{
  "num_hidden_layers": 11,
  "norm_place": "pre",
  "positions": "learned",
  "bias": "all",
  "init_std_qkv": 0.0236,
  "init_std_down": 0.0236,
  "warmup_steps": 200,
  "decay_shape": "linear",
  "max_steps": 9040,
  "dataset": "wikipedia_en"
}
Each number is 128 + 24 x the weight over its row's rms, rounded and kept within 0 to 255. Layers, rows and columns count from 0. Numbers have three digits each. The size before them is the row's rms in percent of the matrix's.

# down: layer 3 MLP down (transposed), 1280x320, rms 0.081, rows 770-812, columns 0-159
# up: layer 3 MLP up, 1280x320, rms 0.173, rows 771-812, columns 0-159
down770 096:124118130140100133117117085131126093118161127170126132134117129117165120112110135140125110159174109108199107127108159153130123119099101143158114128087148122120106130097119151121154154134132155157145157130151132167108129130151188126171118085150119111126130135145126115157114114112143113135110142126092104133137104056086158164129135097144112082072099121154159121160160115151122120078120064120117074149110138136080141114121151101125124092132152128106162134127091130117049110137137175
up771 103:156109123099123136149171128158140153155114148183126127165111140135162173107149105056146131127086152120106135096144106088147155149116086114154119170154089098102086156117111150130112107145113157152134145147140148158124142131105099127115097139135153155111134118115132127112124111168151095102164160120140130171135102152113153108137103139125106148134138130102095174088130088145115132106111137118125154095120130104147129120093120099137162145122145146137102152139131137147142105122148108
down771 102:150097096146147113116130107134091143109130143146133086092141110110162114151135103126104143140076136109123121118072121127161093134144119153099112104151153121128138129136123136137164119148126112171148106120139113107112141140085113129096101161091076106140098131102153099180152097144105123177151157120184112112141138111137142084089151127160101150148122117119103113150129148146156149131150147100117139110150169154141087150151092124125107086117082135095126135177107119127155148136111064
up772 102:086146123093156135151126138112161120179078145139142137127131090088095135141163135142121134117121130154142133090146117133118116128159132111103142100169141115102139121146148098093122122160165157162088045117151148124131128175139183125125156122126138144156091132115113109118131092116094162140118162140176112169112101140125153155097166112151133152105148153113146131144136115108142107130141124103110125088154080120113158062159099112089133150129168115136127120157163086135123132149088136
down772 097:140092131172119102129131156141110110104155153133113141128119126151136145084094163158153117159130124136095104118098130150194143112132099101158125153123135105101129154084108115129149137136109115112099146119132103134108078144101105134134112120109115113122152122112170126124155137156142147130189130120117147105092124144107122122161171126078120125144118109137119139111119122143126137122134155118136117138124116118130124141096098081152165095169124157126155133146107116141126109152122128
up773 091:110163154149092108143117138134127160122128177126159120100120145112122147132143151145121104119136107125118148119147187106106135124095105123154126085198109072132128134188124133158101117159131135135094101105155149133137142098132158141157107078061077086111111079132131141135129161149144188123129131133119101153099118109130131106130141160108123135120071133137147151129193105129162131129100133132133118133132101106144099094067117121125128142121127175128099133085085086149132113152149130
down773 086:151085102129151147134119130125103107145128118153120138112144153122076126106124168062119136138125131121135127116175128166094177103067133099145100079113130091150104133121121161134117123137085108128141130141105120152125135122146138109129120081131136092173136166120097089117111151107134132147102178117122117117127101120102171160119129129127137096172134142144116097119128101147145154146124091129097141155092153149146156120133124124157123135097139125139179129132127126118143115136111137
up774 106:107118108117160141100112113112096094111167111101137176119098113121117132169140113168151120130104178128096136140099135144081142160092160107123119084074121141132166150130103159113141156158138065133116147116114150115102111132087150133102130134111125122125112128156120137084138124158141153126086125115108109115106149105110111154095096166163162156134124161118111145158131141136103159142124117156135149152145125129150119137124101146140114117113110127110149116139171151127133171184135174
down774 106:148131140135175101140096130158109151158106099174162123108111147082123163138126135148110104106134131107141161147119120098133146116171106149139132084153104138122121153099104100099113154122134148105085116188143149147168115093106132093075132067185129155095157124133147122110126150112109130134175100136155138129144177133118143098117138149097129097140119100168144168121151079115161124117113107125173106113120099111141123126132123114125167107172142149141136102131108137170148116104130124
up775 095:104128101129141118131115167158119095114113103128116110135139131145113162102125143119148101136174119121097166132141117117152187146117147125119115134139092111143132124184103121154134124101108123101120096114154152133153124143131114112090107146171140066109105137137135125146114149166142153098127077116149128126132133135123186120169102090107111135158159180130194137166132169171138129140109156096111142100150131136137133095113176100178123129177170157098166143151139161155105094134101121
down775 093:175097090159143127116133146144100160101142131106119145139114135122109126087122115128099184140122165152111112144090092142138144133165181148136169133127121091145148152132101186169162137124115112107101122116125124135124126131129123128152141121080114133122096118110105171129158160130137146154155098153076135140138105083093146141095131102125080123110151152119131114139102137112133147155159119118140076112118143087104137137108148180123138122151127134113158127133135114111129114142131130
up776 105:131135139100154131151093144143104147176157170127158129155163120082134082147098141141139125147148108181100148148122133134126121133077131163091128098151148124151129096081115148128122118136138087141127125108065150146087139108130152132107081145122141135172141167110122115129140130093133079132163153133119146134129104109116124129132158147131104119130166117146115100150100120125119114104110104181140119126141163112110102104161173069115151122091116102135147117161105098127158129085153106
down776 101:117141079150143163115149173125135160120133146163138124145109125137129134094124140154107169142134140146126108120108123162120149154132137145177101140133097140150129127116158133152082152113097111141128167091108101103105139133168077106158137111083106099117111141110134123130134133120101153152113111149096144163086086128169151143093099134171179117150087164144100131114171160150083112132139137125118074117105124148148135124116128174164106107142080124149151128146126104145101130121146125
up777 099:114183130140111145148145141122179162165116117178116123158130111130150140122143083106117135101122138182098131136087101092129112106162115142101132156128149128125134144170108151143123132107155116108089134124090138120149129133164116131104105141097156118115091128109177069123091125143117110154110144102148118138117128137149088183142146111150109144165129190175115153125111118122120144130107128120184139148157099122095104100111104154131123106143128119141116113098130148120143116127127156
down777 101:126094103131108111122125113154141077160107122106175137128095115151107092139117132121106125123140146093130116098134110180093128081133155137153167143143148103119125148104170129128102096144147168127142111147105154106140111125164159103151114129187146157107145137154170165100135148112119078109107093128080143147145130085095178143121089093121162126079081120147134120137101182106154118109166158122128106100154122063123106129141151132129155163107100120111086127099112173094127104139165139
up778 124:126162131113111119151153175112136133137147088154121138089124120148107135132146098146158087160137123182113118129128153134115127136180150105125146145151070125106112131155139109144131089078093159119114135127120155137077139134145095130170115156130155091157122121148108143112098115108138158140140134091174124164123135096149125150126141134139105157143165119146167124086101091121117147157138164126145118103137124123128105196146121155120099142137088130123175066128133122131147144134121147
down778 124:128128090140127103141076131136154141132121148107138106146140147057082105136165123114136175185109082124115130089124111150140119094138129135155126101094111121124169155151171136148175177143102096133145118131132151136128109128150121143127133112118109135140155173133146088119079130118121147175102132154137138123123107135111104142097139106156176169154151106130135129134159146116070122127127162099110110123130121118153157124105135109163114114137091129146149153132116142137149087129169108
up779 107:124180210093105123142134147129120136163136142154100135103090131158130183147121144160155152101169140154111126111110086142111156115124156119124099116121124118138154121107102114104114142109130121126162102124108146153158190098127134166116123138091106110092111144135102124077124150119114098143102119127163104163113121138126162120121119108132131128111137130180135156141104168183185177146121109097102141117128157110146092129113167158123135143131123101145171102132112120080149159135110097
down779 103:129126112143142121111135117103156139092127160127132140125154136134131139123112074123124158146145114104117081121125119127164158071115143073108135151127181162122143161124139120140172121096109136154104139103155140131125138114124161119086066165138132160116175069127134164131088085133130098128175143137096121164136133059120181111157150082166150157151170143082125133135098141120125113108115100116115151124100109134151092155128129100100122163130151095111104132163167156136092137119144125
up780 105:107107075188150094146096102123125123094157104088141164108127123106117146085128104124146125152122142130136099106150108149117110142095163101165140107126130119151128196188129166174116171127164128116126118081162144126109118166097107118118104149099150095112160119120150150164197118133126135127148151135127161174107123156142129115132106153115092143071131149151163137118080137144144139127156127145137162104108089119160140100138127132160125137130135109140133120147161135092099146124119112
down780 095:147101124129132122155115091113124153107129139109127136145100131132137116149161110110129148093157117143121178109204146128173154150110102135108172063128148139138107170149129159132156092141107086100116113126129167141107161142100083148102091135098132095131159119146141140156135094109106111114126151133138152151132156068112114165117132105077174113121094073157156101105093122122126151153111137099156168178093119122095127091129101126169121106095127132130100070118147133129113104131123170
up781 090:134185129107142110134144127137124152118160077168136151141093129129159157171132101132161138109144144191156154167150097134164184131122145114133129135142133146100149132120216086148124125119101123132155154120110119135122113123127133126130168140138143120126141115120094117104116098117124155111129125108104117092173075129137125099142154138102103145165130167098152127131169075099155132120134169143159138122130140149141120070107164124151105103091137171126090148135107133096144108125133113
down781 094:119088113127117109103147187126117123108114157151086148103135137135120100140132139155117156117154096105109162101120124098197103126131113137164116093154122108136103116081108125135127134126121125127179158142155151146132137152113158052113123144111138159121143127130116140112107104140129117105089147098115186128112136094134127105146118126143152150150111122147145123109168119157102102156112124153119111113126124138146133096124135078106126096127197098115115139115131157116153117146138148
up782 102:118175119154132146157120109108128124165125142136124130128124096135125090118111143155160131124180124084121149142098114098100125156086114091105133099148184114141130117109117083111159152121133118137110107118098146121137152110099107181119093106082139152092137104115099100124091127106114136149149120135072150160129103118110139118136095083120137096134117154145090120142126133158123119106128102141107110074144114122146161120139126127139174132134138141134113121077156155157110122112165167
down782 102:128105173094142134104143130133111152140068109122131124128150158113135128098120108132085121108162161119132144168122102137087129120123095123166126100118132141105141116129090112102125095115104119165120112138121132141183107082139159116120150106150133126167130097076103110161129126126128122088117138072131160136138119147165162117135130177080122130146091130107141129153135128128158086124105117148125180097145139094132136088123126123175166132087094175166107151113105125129115137111149159
up783 078:108150113139084099119141141132092161140099121097086157128146127153163131170141092095122164112162099096165121120079114140146124128148142124124119122137133103109092071136146103118117089165146125139157164150104107104165156144106102087120123122168168105150104148116141125079126156134100119090134142126129128132121113131130180109129135135114119147134130100126096131136123116185129144088143115126125145165141176123142171101061114113092130145141118174129120161143120115135129134166112126
down783 098:173127108144103107118129066119075143148146101123126114112144138124100139101132157080078131136148102108088151063098147116130139109134122130152128155089124135136155154145128157130123141123111100117148159143140160120135119090160116140124115119096165123120123196099132127117125132145138121106134094108116069118122089203176142134120154121150104153124143101133099093127154162132119140093136111125097130160151152143109131145105138122125120086158101097129104147100158072140123192109135145
up784 100:139143162131149097097068136133091138065134120115124146166156155137142138132151135119146155158118107132115147134083114144142064117090122109144144148156135105139144118122098133128115081127147136149086120122148123139099136146134099142106100113128138187135097095104153079112120133135159124117130113103105120086140157122110113099097148098141144152150145096133198102134093119124139121151166104161114128119173126134144099143150127134090110121097166097100160121105120160136145107147189121
down784 097:167101118130107139147122118157175137101119148155139098125124136076132118171128110129085102130118145139122095134131119115148108126098116117145100113148147154091110151128155124151102134100154165124103120163146111130143116115131137131133120130175150139104120149142139091127152122114091146129158152141098159134102093167128101087145126121142179141154143068107127131063155123150149115130177193157041150129125165138117106151144067142133146117117108167147143133105127127118105147113132156
up785 105:148184143131142132168136112131123137117150102161124114156137131148128111123130150101130108159116116162144128174141118106153085156188133139123157146172155104121152124120129117134116126116119108144105129137123107117098102068098152114089148124149147125125154148167112122119124121134155126115077126083177153140145157144165148111140133111119093151127123147191128098114125087134162106124137113078080079091146125146164133119099122122096118152119104154136115117107146097090128123145155085
down785 110:136122155130141151099122104112178150156103100165112119123124125122167106102131153133162112148163107136111110114138138126135100119151120147117127127117053110155111161127115126075117136136139168104136102131083136138116123165103171100161108114125127145138127116113137096100146135171145088138142184160088126089117134167126134136165192134179138135113121147144175115158123144150134125190136097175132112108090138113160149089094135115113120135162196149104126077156109116126138126121095107
up786 084:126125111082146133115122140165103147106131161166106143114160162125167141147137176130126140154142171146108097139151146134150150139154116138141153081159119186132150110114089161117146136161136079126124076120116092193098124128139131138112085134146165147164143091086170089126128130102135098142122114122148067151135099159088148118102129144143156151140141127084139085107058117121108138119125100097119150134152089152116118139143101155129112154154136099094094183140158137146130154113151120
down786 083:069106122147124148108120133131131080073153122156156096120118125132140114107134103124098125124090151151143140149140087169107179135138120137125128129177073108108136129168150131138093144134116074107136137119126089125108160097136083134125131122096117091098154096109137114137124099132135163088080134084139070132152174130129105169176154121102111194100145139147130131079143154115149173114138097152137127106148122125123090134140124139150167121153128132144127119078129152162129152130141109
up787 104:130103140108097113124136115139100124114127114168166099153187126168164163121166126126151117172127132158119107108120119117102085101132112148142123151075130082121126098163096123134134143160171111150097172071096130149116149118152100114148128143143135078109134125131126096130120124162129152157144126164135118118121129110143113154047131141147133180129088101160109117142099151107158123130115102148113179118157154087135127134163089150097149131101129132097128089132167116114106167113136142
down787 107:113125129161116122114071118149133119120128117169130115104102116108163148097125140077156144136123115146132157131107103138124108124123164166162126149102141126151140093094079128139103172124139074140111120155104143162123153152143116122086131125116116084099121124111125133148124152112120147141098114125082161127134168101152147169117126120089156120108145132140144152142112146099145146137156149125102130091112137145127146105113087146096103107142116117124092134153188108104089128130137173
up788 113:128113128133116122153110172145121118096152143152148123098115116128181142102129132118106120059139147152108144115118119124153108165137122163090143132132107195131143123165160117104133122091104095132169189130120153133089121101129143136082110169128153146090113097143168133076107134112129117146121130093143103146139103120163074130128138152100115116121141128123092122147157127153098125131101130157132119171101143130166141129136100126105173115141164168147051126129148108157161108133128165
down788 111:160128139115146122116112104136161159097125099155122135165162162137157105152119166134138105116141133121141115161157137140140173089133125108148100074152086086117151163111118112118123129174152114143135134113117108154123136066114120106148110117164075148136106131135133098116110128178154135127146135129135117102132122161140158105130130138108163165115128095109108161110121079130096136110142112117111151119123129106160109131116124087104138112140072143071139108130100159143181118091134157
up789 093:112102109150178131100132118151090127138129096119146189140103094162119138163098119107097097132141125108094125114102159132186127154111133146124137108169092128168112149082090120127121112108142134146154144138135133097125104110141091094139123097104090097117105116142131149153109120127138111157166104153103147144137130096120106093114103132149101115112108177142092159156145130116089078143151110107140166111093126116128111125171096149123170098157153177115148137136132088152123129168098162
down789 095:140081094142133134119148112121131149112105127103142128103138107135120144138131122123121067164117146137105116111143145144155107120120132164115162116149133114165137150101111123107085111109137095169157134155092144147120126133123102121143138099147122131151150126133111130120153093180138161117128089148143129113171153135118091133133112147124121173129110164128116129158152156133093122120124129124101065162145151156105168150163146176134118091158140146070163151135088106064114141134108129
up790 101:117153128121120097110126124170119151104091167141143146151108081187089143114138069121123163132115131142139127160085119104075133137106109198116142135112123123186154098117150154135133127134190144127124090146160105127130111130113081105085159114134131151126145131133087105130147096140131119149135108128140092151112130112121160116122129130138147152149126122119172150125131119127124143151121129134129175123162155092117117096179127129099127145123126109149085091164147137141109142081100110
down790 118:090129154110149127157078106133143116122138091118110114128158130134135109185086155159124123122149133135088127131122142106143102140151107080112127168120108055108106182111114115099107130142134161160133123126101134179137125126090166139135109176104143130119141112141113082122123087152137134102137126125166092110128090147175105136141115185162095137121104098150129150120108156175090098154097118117146157141139158093123146162126156131108105161157100165119120100136161158128097100083115125
up791 108:091129092121128129133135152132147150115142131134125101136118110136121134129119180109126165123078133125144120141097083124105117123184118137105046132121120150112130121131127114142144139125136133127131138135162139138141167159132115114096175116117102122111138178166114153121095096133149123104147133147158159123134144144093182141074105113139118112163124112143135115135152099161102127141146122096114122110140110125089119134190125096104129127144147166115142087096106110130097139129123122
down791 113:127114087106128150126111124136153114082123138141146121126101152121121133160152143105175148143120129169087106140102085116162163152151125087136106114103128143109109163139131156148110163089126155136166111106100103153121119130142117141090119117149132112093108137155160116145174140096157143161150144138155125117095123117153105060137152121124144126141171155091107121095141131200150154141172137115097145140143145151107097129136128166151106131132140163115144107163092098088113126112129116
up792 103:121106119147167114125124131157088106172134090140140138167113107113110143145107123119128122125145109154139123110110106127143112106129084117171112104128121112154094133148144098129112146160119136136095126170134122122087116094117164110109118113119119110116147152133131167130136134121089123124145124113147112128141167121115188134152099135087140127182148156108127132110119123150147114129149131151151124090189138121115110162146062134105117121120144126144091134113124148165133118103117174
down792 101:078156124136132140139130154108128091122164184135081129105146111114117130127123112096134122142118113131154142179137122121133166075088142144121135128118096121156128088104123120118099162161119113167139132166150107143123128167117111098105125129119139128073148113110098110134107144141137121113130174112133140122082125106128157131201078123117137152136121101105127126120134144159092121091140168121113156126128112114140118120153128142150107138115112119125110107127131145165099163101105101
up793 105:096170088161125155106109143115118126091133119106123098140148123128165105128137093128117141136116165116106181141145110123162153152111091119141116124137123109183126127130130147157075098083143177097103124175125143119123107168108146136106184143106113146148120164110149144122145132140125130141142124103152136164129133121113125119152119129133108113163119131161140128090151135142124108133116123108165114141118087109091120098117078194084121149137099156144107121130082159146109193088169085
down793 100:111163102141143142123133148123120100117141095039153116129102130114132157119182159131137119156125156103154103145162107137157203125127102114126126127122149127123113124118115142148123126128100144059115128132116145138140121111122109116143117122155152088104118171111118125110071122181143105128095141105102116129123167137092122119120128108108153129103119109117141131138111132136162139125127120121116133141111086182114130119144125107135138115131131113117137127122069143142130166090112145
up794 087:122123101155138165143110143146077089112104100117129145174131084133110163104104096135129131179198125116097129110146103163139125164081120105145140098141146166097114134087156142142135162098171098125131115146095084106093133090096113094190152145098143140118117121122121119101121119079140145151138158134151105126145143117146173119132133122151112113173115151114112117108153115141123094157144118132161163107147101145130129138139136147134139150109118145112136111173142141125137137157130086
down794 082:117135124092135135125137137144166130130136196138150135156127096156095136135137143136127094113066107102124141130116169142112143095124159150119129134160143148110139141160091128108134158151078113126144127103150135097105127146148132098147121141147087156084139091157176096169146132119142105109153091124106105104096119135145150097139145121164114116083164129125200145158100109110134126122074119121154147145136145140138141096188108119139109132116136137128115148107136092161119109118133160
up795 093:114163090141119114067088192144101129140129157141110118141106109155094136110112119104141166167143123094103152091106153077104083118152167122113096115141160100111179128127134120116123149121169144131110165151156119132114164102099096090156142150112115147137105120141106111101115165111144123157113140155129128130147141142086127125113099123086127129127130160135127101126135115167137089084109138126140110104121107136097130196120115152168144139121117129122107077135150170128094131136120131
down795 091:132160148131136118089081170126145163125137115130116112132141174115133139132134099091117143189120112132142149134126135142072128101124153104098130108138126137156184185088109097101127137099113134118080166162105119133123150111099126120126098112139140151169147106148150142087156100094154169157158132118127150124136085147129146135127124135100147157117180139108117107103086107112131115153110102137195129144146144132110109119137173139095167077163113115164101080126138095127103113146114169
up796 108:147073124102143118133154121150109150119143144123112093101180152144150088146145106151133131106125106093130126148146155126128104107144130086105177131123159143165120174139128095134134172180111105145127179074139136112144155123124145106139122133123113171114127162132116129104118166137110105168099151086121136101162121117130139110153144136148161121126125128113116164110098101125152072130146165131074111088144126125119150124119146165126094112123108123096101127084158123121119117116150166
down796 105:125130126150166105137077121119091135117147104154102117170144142139123115089096130123147142118157138149127121130121136145153096116175107134107112132154155089113144106173123159079126119087150191111136165140105136130137127091124105096115152114096088112189113143162117147110124143127151124137170133137072081139126157117155136117157133118101117140126134087127167083134130101111166118137109123127099097111142154150143142131177099141103141110170179137157124137147085098139166085145123081
up797 102:165111158108142106089096096198144096105113079143132139124122152123117121106145144105157164125117104135102105138122120109164120116136162123127110152133116164158111119139149115153075123144089141163137150097143096112142146140136078129102127133140100078135105134139120165107116138057139173133099073123173133138163090140134105151096125122147106093139139159134116066115110155121120120154135118129127129125143129122107106128145139145132124195161107174132105101135105109164107171145122112
down797 101:116084129126132146128101151110118139117110148134072148143061163138147173146122091159087081136122123120117158092123106147131138112130124142143136104156116132092174091144122124131138149141117105098163128132100163126115098140135124149119146152149126090169119124118132198126141087110146179138135183135102104147123147124126114101113141118091121124144078175121122142169139141145122140152122113075125148142140153132166123140089086107108130128162141129099113096115095112141173152127145134
up798 110:163151101109176120168140105164100105131106126143115183162174161115170138144147182131125151139117120145143127122133137135175132117178095132121148096143126074123087098116144161113150110129077116149152113148124142158143124120143136101124120155080174104134112112105149135138104128113115123127139101135139096098120159158145150144114151115130097118149167112105102162056111154119139171129164171107129155115126130150118161169120128106133111147136102181134113159144097105136137132152156089
down798 113:146163118172168147122109127129129122149154131118103144121149140143144149102160163147115133138111118117130102113136143150130133098115145074166117131091148074118099098100166124101118102100096125109188149145172146115171122151131161086088180142170140116130125174123119161127128134083144130132119119126120086148135185164165125117110156120129146157169147170078107139136119159125154142113146133124109138131141132122121145146168110144095151126114126144168091116104112146168119151132087108
up799 092:121159140134116099141131124069120145163077142144104121145081164109119132149114123103149115163121108153119104166112125142130118193166124093144124147106177140101172126108120128090123116072099134103140117092169127160130095147174122155080119129117097146118127116116110130108090159149145138118126101150129134111107144105154143084111121129156106111143086123112135138114075161153127132133129171092143113123167154117137119079089109133116136128144109102159142118102143127106113126150125098
down799 099:142140123149101130113118123158114123110151108093157128120158142169115156135163130114122087159080161113084165116114104123162126111111113102107069071138089092128089134172141143091121156159154126156130175154137137099127118135099136112181168127141128073144117104150133124169155133147122157114158159142121078130120105179149115145148118156139162151114152173135141123124162136090142100156115120127126120136106120105156116178144122119133122097108127142111102164147109138157131108079145146
up800 086:137152102157132122179161140136117141097108169117147114140133135098160110154173127137129144086146082141158143105108110118185138104136110115139161113183106119199095106173141114139164114112170136111107144140171112113146154111117145147125135149137098118144091106148121119120141147119163132136100140102108102148190141072096112143093141103122134157132118132124106099095112145163167159110121099113177152093115137119146099141126122140166141106140145110144149093129112134144123154123130098
down800 095:127116117132127111155103190154120143137110125112113095133151130075141088135096156131168136129164163129138120111112130099129080128142121101112125149115094152138126169156108147160090079108152121115120113110146129150124164126124128118141163103163150133103147113106105086110171160120136125110108119125152142140127124141136140099158096167151097133110164178102104155152133146124179118153069140174140148123140104154122135089106098122114125105138156127137129101102176170151099110129123129
up801 115:128150096114104132143154100103168153100130128135157151156103053097085128143102122162104128098148125158150144121116137119154157116110069125156138112139088072130111080104112122130170108150176145162096131108147101152113146093124158139166079138142123125112132122144135127147130184128120129153104162129125134152112148139137152138108157124110211140105118113164107109148149140109096115129110104125107140146137123119112110134134103157116120090111129092130123103115144134107168142149102118
down801 110:116160102121135130124105159156122153149113124084165138098144064102151144135134100115144117171130148151146129129105154127128118137100171159117128152124145146150155146167131094077132120123160100138131131104136144162132100163124088134137140105104139116109098099112116114140134086138100116135095086149119148129105106106118149120121108136159088141176143135194095107120113132083179124098137164149124146143153118091143136135132086161119139127130169147181127144111125108108139117109156113
up802 104:129165156100129123102174123145125142151126101146136133100098146146098101108157102117116086136110065129118119140147146103114134156133098130099150202136135130113117141126136119114094125160146150124135199131109174107113105093130131109131128137079105149126133058112130111101128172161127141136159164118138140130168134155143128118117094119130124129117118129124122144103150106098153092107120121137091174112145159094148114116127110102115112089165117096145109177147162124108076166153118109
down802 115:108094153125120138139124174130130139127118107135142164150122117146147127136132116104124143147127111163086155144126173159110116133103116137114146124096130115152113127172107126117123161111080136105120126154097113113144096159125174145105149109099082108131140124120099156149128067140129152127147120141158151116147114159128156107137113130121119119093121111142137133127127097134112120171139106120104112155116153153123092143117102107210114180162105095098124174143152111117121116168141109
up803 095:136178129106108168146177105127156154129142144130149114135106134118103134099189152128088128113148099151165094152106135144115165126120092141121104108116156107158128083110109126091131172117143138083137143122133130125138099134171160131115139168103090138115073135149108160179139160130101143131145147126131135114098154131170134094150160103144120103127086172159115153135143125091131145138119138135117115096129108103127123113139130128147146100135146109148148120137155140125135130140100153
down803 093:119151152087117116127147148056118131139172107131142154142113106104165101099149134149104156135092152101132158120168083099139120158144163133097157081139156158158117167113109115115162164157161129154082111156093160172131097128130121163125121167115108143127166130092151136120142112088137096105095116131138133126115092156142154124131126074170139129107140117130125132129130089084111121159125103129151128125097166095087135136078139103105131107126129119130098119117123111120140138089137140
up804 092:115152118148118094135159146105144157146154125144096167161119138096117153116131137111109127139095100168135096099123142140158098093128108181137089171099094137174143118105124113121156116130165166159107141123121100135072149166158137153155083128144140137131104136131115145164129138107140121132170123136116138143135171173135100128121091100141144110131151129136095130112127135139137130127097151146089123139178082127121133088112169151126135128192127116121106143115119093088098110145131115
down804 093:127081110108164172135190126089096114171130135108107135122121141181101152127119150165118164083136163088133139144120134159111117142134126066150121123078127111118126098168138141162099154121119119113102124086121132131155187119126084112127114117105146139151127112120138091167108133122125127097120146114119122123132136109148131127129144150113112123154137139148115121110170100156069127078135153164156131120166115136121089112120129144162120139131110138114120139124114130135114081144150126
up805 092:155059121130189189132123115152109137135133174109149126125127113162138158117126118129145124113092146086094168144160125130165130138160138120115138129134158166106127169097104113123185116096177078137105124142145141079122142088099114180123098091106150115123111133133123099161133126156127129116144122131108110119064096106139139149123113122127127149144166115120125119100137131148120113114107140157101134091102129098105129120121138113122145129119098120169105116159138149109173104149130092
down805 096:170100102127109103104117092103147127142117142139152149126092149091098118135090139166117104144096125122138097116084136139140095151132089127079096114089123150098158152160112170087175088134089150153152135129153179144160141141140143133125107123090100131126148150134144133104123135112096132132106120144119131102160133109156119131165182106183155127121077163108175087084129154119130142124134141049162121124086120143119155118174131139090137182122126133108160106121135144102130129146202152
up806 089:057158118131122147134122116121082112133115102106139132121136124135125111136134172159119061130124150114109128142084116103084154105108141156109102141127141117096124121132152098067094102101140084165094143123186134142166131098159137151111075160115157113167131100145081160149116130148118133105117128112132153135134091101125097143144138185100145128146139130156166124161103120141158120123135141144163092132142112145123141136144152115163145118111149169112093116139150123134157144132113133
down806 085:116123114153124118154170155108108089142136135112087133134122119163112163117109110101128159156117098155116119144121086173127135129178073148113092144093126150143138140121102135158128060116161122132144150096125148165101135161102114136163136112127121114088134107113135137148152132119123123142119116131151122110111165176125144103099126107125123124146125126129157122117157158128143150089107194177108132131142088128129098157153117176051166140108124137178140112100133157123108164114091152
up807 085:150159162188109151095143130124098132099139104134145141146150124100129098103126147101136119147130164076153166120110145098152113121129126118125121143160160184122168125108112132130132095105103121116132118154140149117131124101119093124087172161071146132109141124122109104130088119119132145120133127111129097157122107126119126143138127166127135109149135171159139096158118135158126103131065163125120144124116140125162112150104115170152113123080140094186073114158122114113117116147104188
down807 088:144118136126087152173120149123104135092080119128123162121134126106112167087111163149045177162100113112115124123153121127147079092133065132147116136143122160137076137147105118114137185126166110102095128117148109161090153136122137120115150106134111100104140139133126102107158131161136111091134115097160132130121150127134155119167086162149115178127119160122139160138144127134095160102116144132106144095141146139116106084084166142123139103164103154117081163146100120092120109115135165
up808 093:164152149104141122133144130134150087124145090127134109105133150155147089123152147109124146103153067109128167121114126117115111118088103107138144192145111170135188128151133133106139119140116117088122124101101129141174158100064121118115098080071117092134146095123120148171126143186123154108138141137173088140139142124135141081133131143133141161150110149129101070125113157149116108075098096122120091119103130157181150129167115148138144146103148114097115156122172115134131157108124107
down808 099:166076105107130132180104165121121147102144108141122119112107160112088131161117100101121173174117089107080106121147102130174114119137114103127098098143102117128130131142125114135095178105072086144131130087112140111123112154092100131161145124152129157139154171143109121114153130118123101128154093136142117142141158143131145123102122132165142125162105140125061152130100114087117096114136118120143129109155162137109136183121083128153139145105100091137112137121115168114143134114128151
up809 112:105150118130126137127108107131127119120128108156141143132131083097148123070142151117134173142130122113110110129082122118175119154095145145114163116133148102127118107146116112134140146120134111145129123101126114105122135107103073137129118145171187163129179100096096117137068132112151083087148119158138130148157143105145153177104139152078085149173154107171115165145144170130146117155112136140125133106142093132119138148124104155099134120145114135187082151128158143112118168128144154
down809 108:171124168123126082084140090116142125143100136113142103126148129115127090156120117140148104119131124124135117132139127109100138129156114130122167123146123142150095121108127141100149156128113104173141090180178132146147141167144106098107091116137107112169117104108123117142149137119116092129131172122117121124102159145098126134138109134139108131111172113109121122158105101175182132127113107148125141136140127107146070097142125118107143163110119145100149147113123162146129128073141158
up810 107:133147103135099120092118133137175143159118103114189163178107132156116123079127151129134111140128134168105154167088131103140105157148166130114091158143137125125113157147124118102121098115169169128142128127045146112155171124090171106147079104133124156125136133121100163164119111106180162102155146160127118140131130090151156106157135100115127119140185150122107111129129125113119117140160167120113118101132097141112152097163147152146101139110167154110118142131197129133127088100103074
down810 096:151145152121164126075161128118155160130121103127163157175110173133120114123106164098143156116140171113154126152123124124085139162110163097159147143110144108120125154110149156132134100129104131120126163119099141097117155139141124136119157113145158146143123175135121110159138140125129136123125149167084091113128157097093142115099151120090127157155130105117088121150115123126100151121159128132115086162115102122146150109109127147130129100178154141082118123127142140139164110150126105
up811 098:133144107080154092115124112108126098118107147130104122115085136140120126128098158172126139084135111124132143099112150114109145138122177108169166132129118169165155151133135101142147136108151162129155123114136126123117140140110132112096078131082121136109109103099140110112114125089141123128109139137131145142140149160072099094104151117125101122104129091151200138123117107119129169152132125067178112071153116095126109099151091126141082100123139093113089104098169141108154155150152116
down811 096:118095121167089160139156163096106118136124111135114120110136112160146113121126101132126124132174136096146124140151153116084113169089116141114110150096125115191139129135116106164093078114097119157137175096112164091141118118150143122099109158099103134146150131122119111133162099133152154159122105098146136095121128120109177149136112098135151146106100127141077105133156127126130126110131133134159125085116121129099142174130111178124144159159143084137116121135115113086089123131109136
up812 082:097138122098120132137159115126139143119142181101095145120111126125103140117117124147075078107130126145109166115116090108116133126152104126135152082145121102095116088124126079113121084162140091123124179104096133165085098156115133103140113155152151114154112155093115123154193116133128125178135136112156091135183167155140110130143123152135116171183130158159124157117136130110118087144109146120093132159118160127126101135116098140133126132098118145134109124126153105110127141172084131
down812 079:095147094132060128111144116096131138124125122108121129126155169141128152124133160131134149142118120100144106118150115127119151159115098093111136119118079131156102094111160129157125140155136147121100132119126102124176107092069112109133153122132140078116139151139088086098115141134127144122123133149100142155150128136109142151145087144110106133139150188122171123111135104111152088138137128105133127137119136150119161115119115102144133130136124138138184142123143116124120101141145114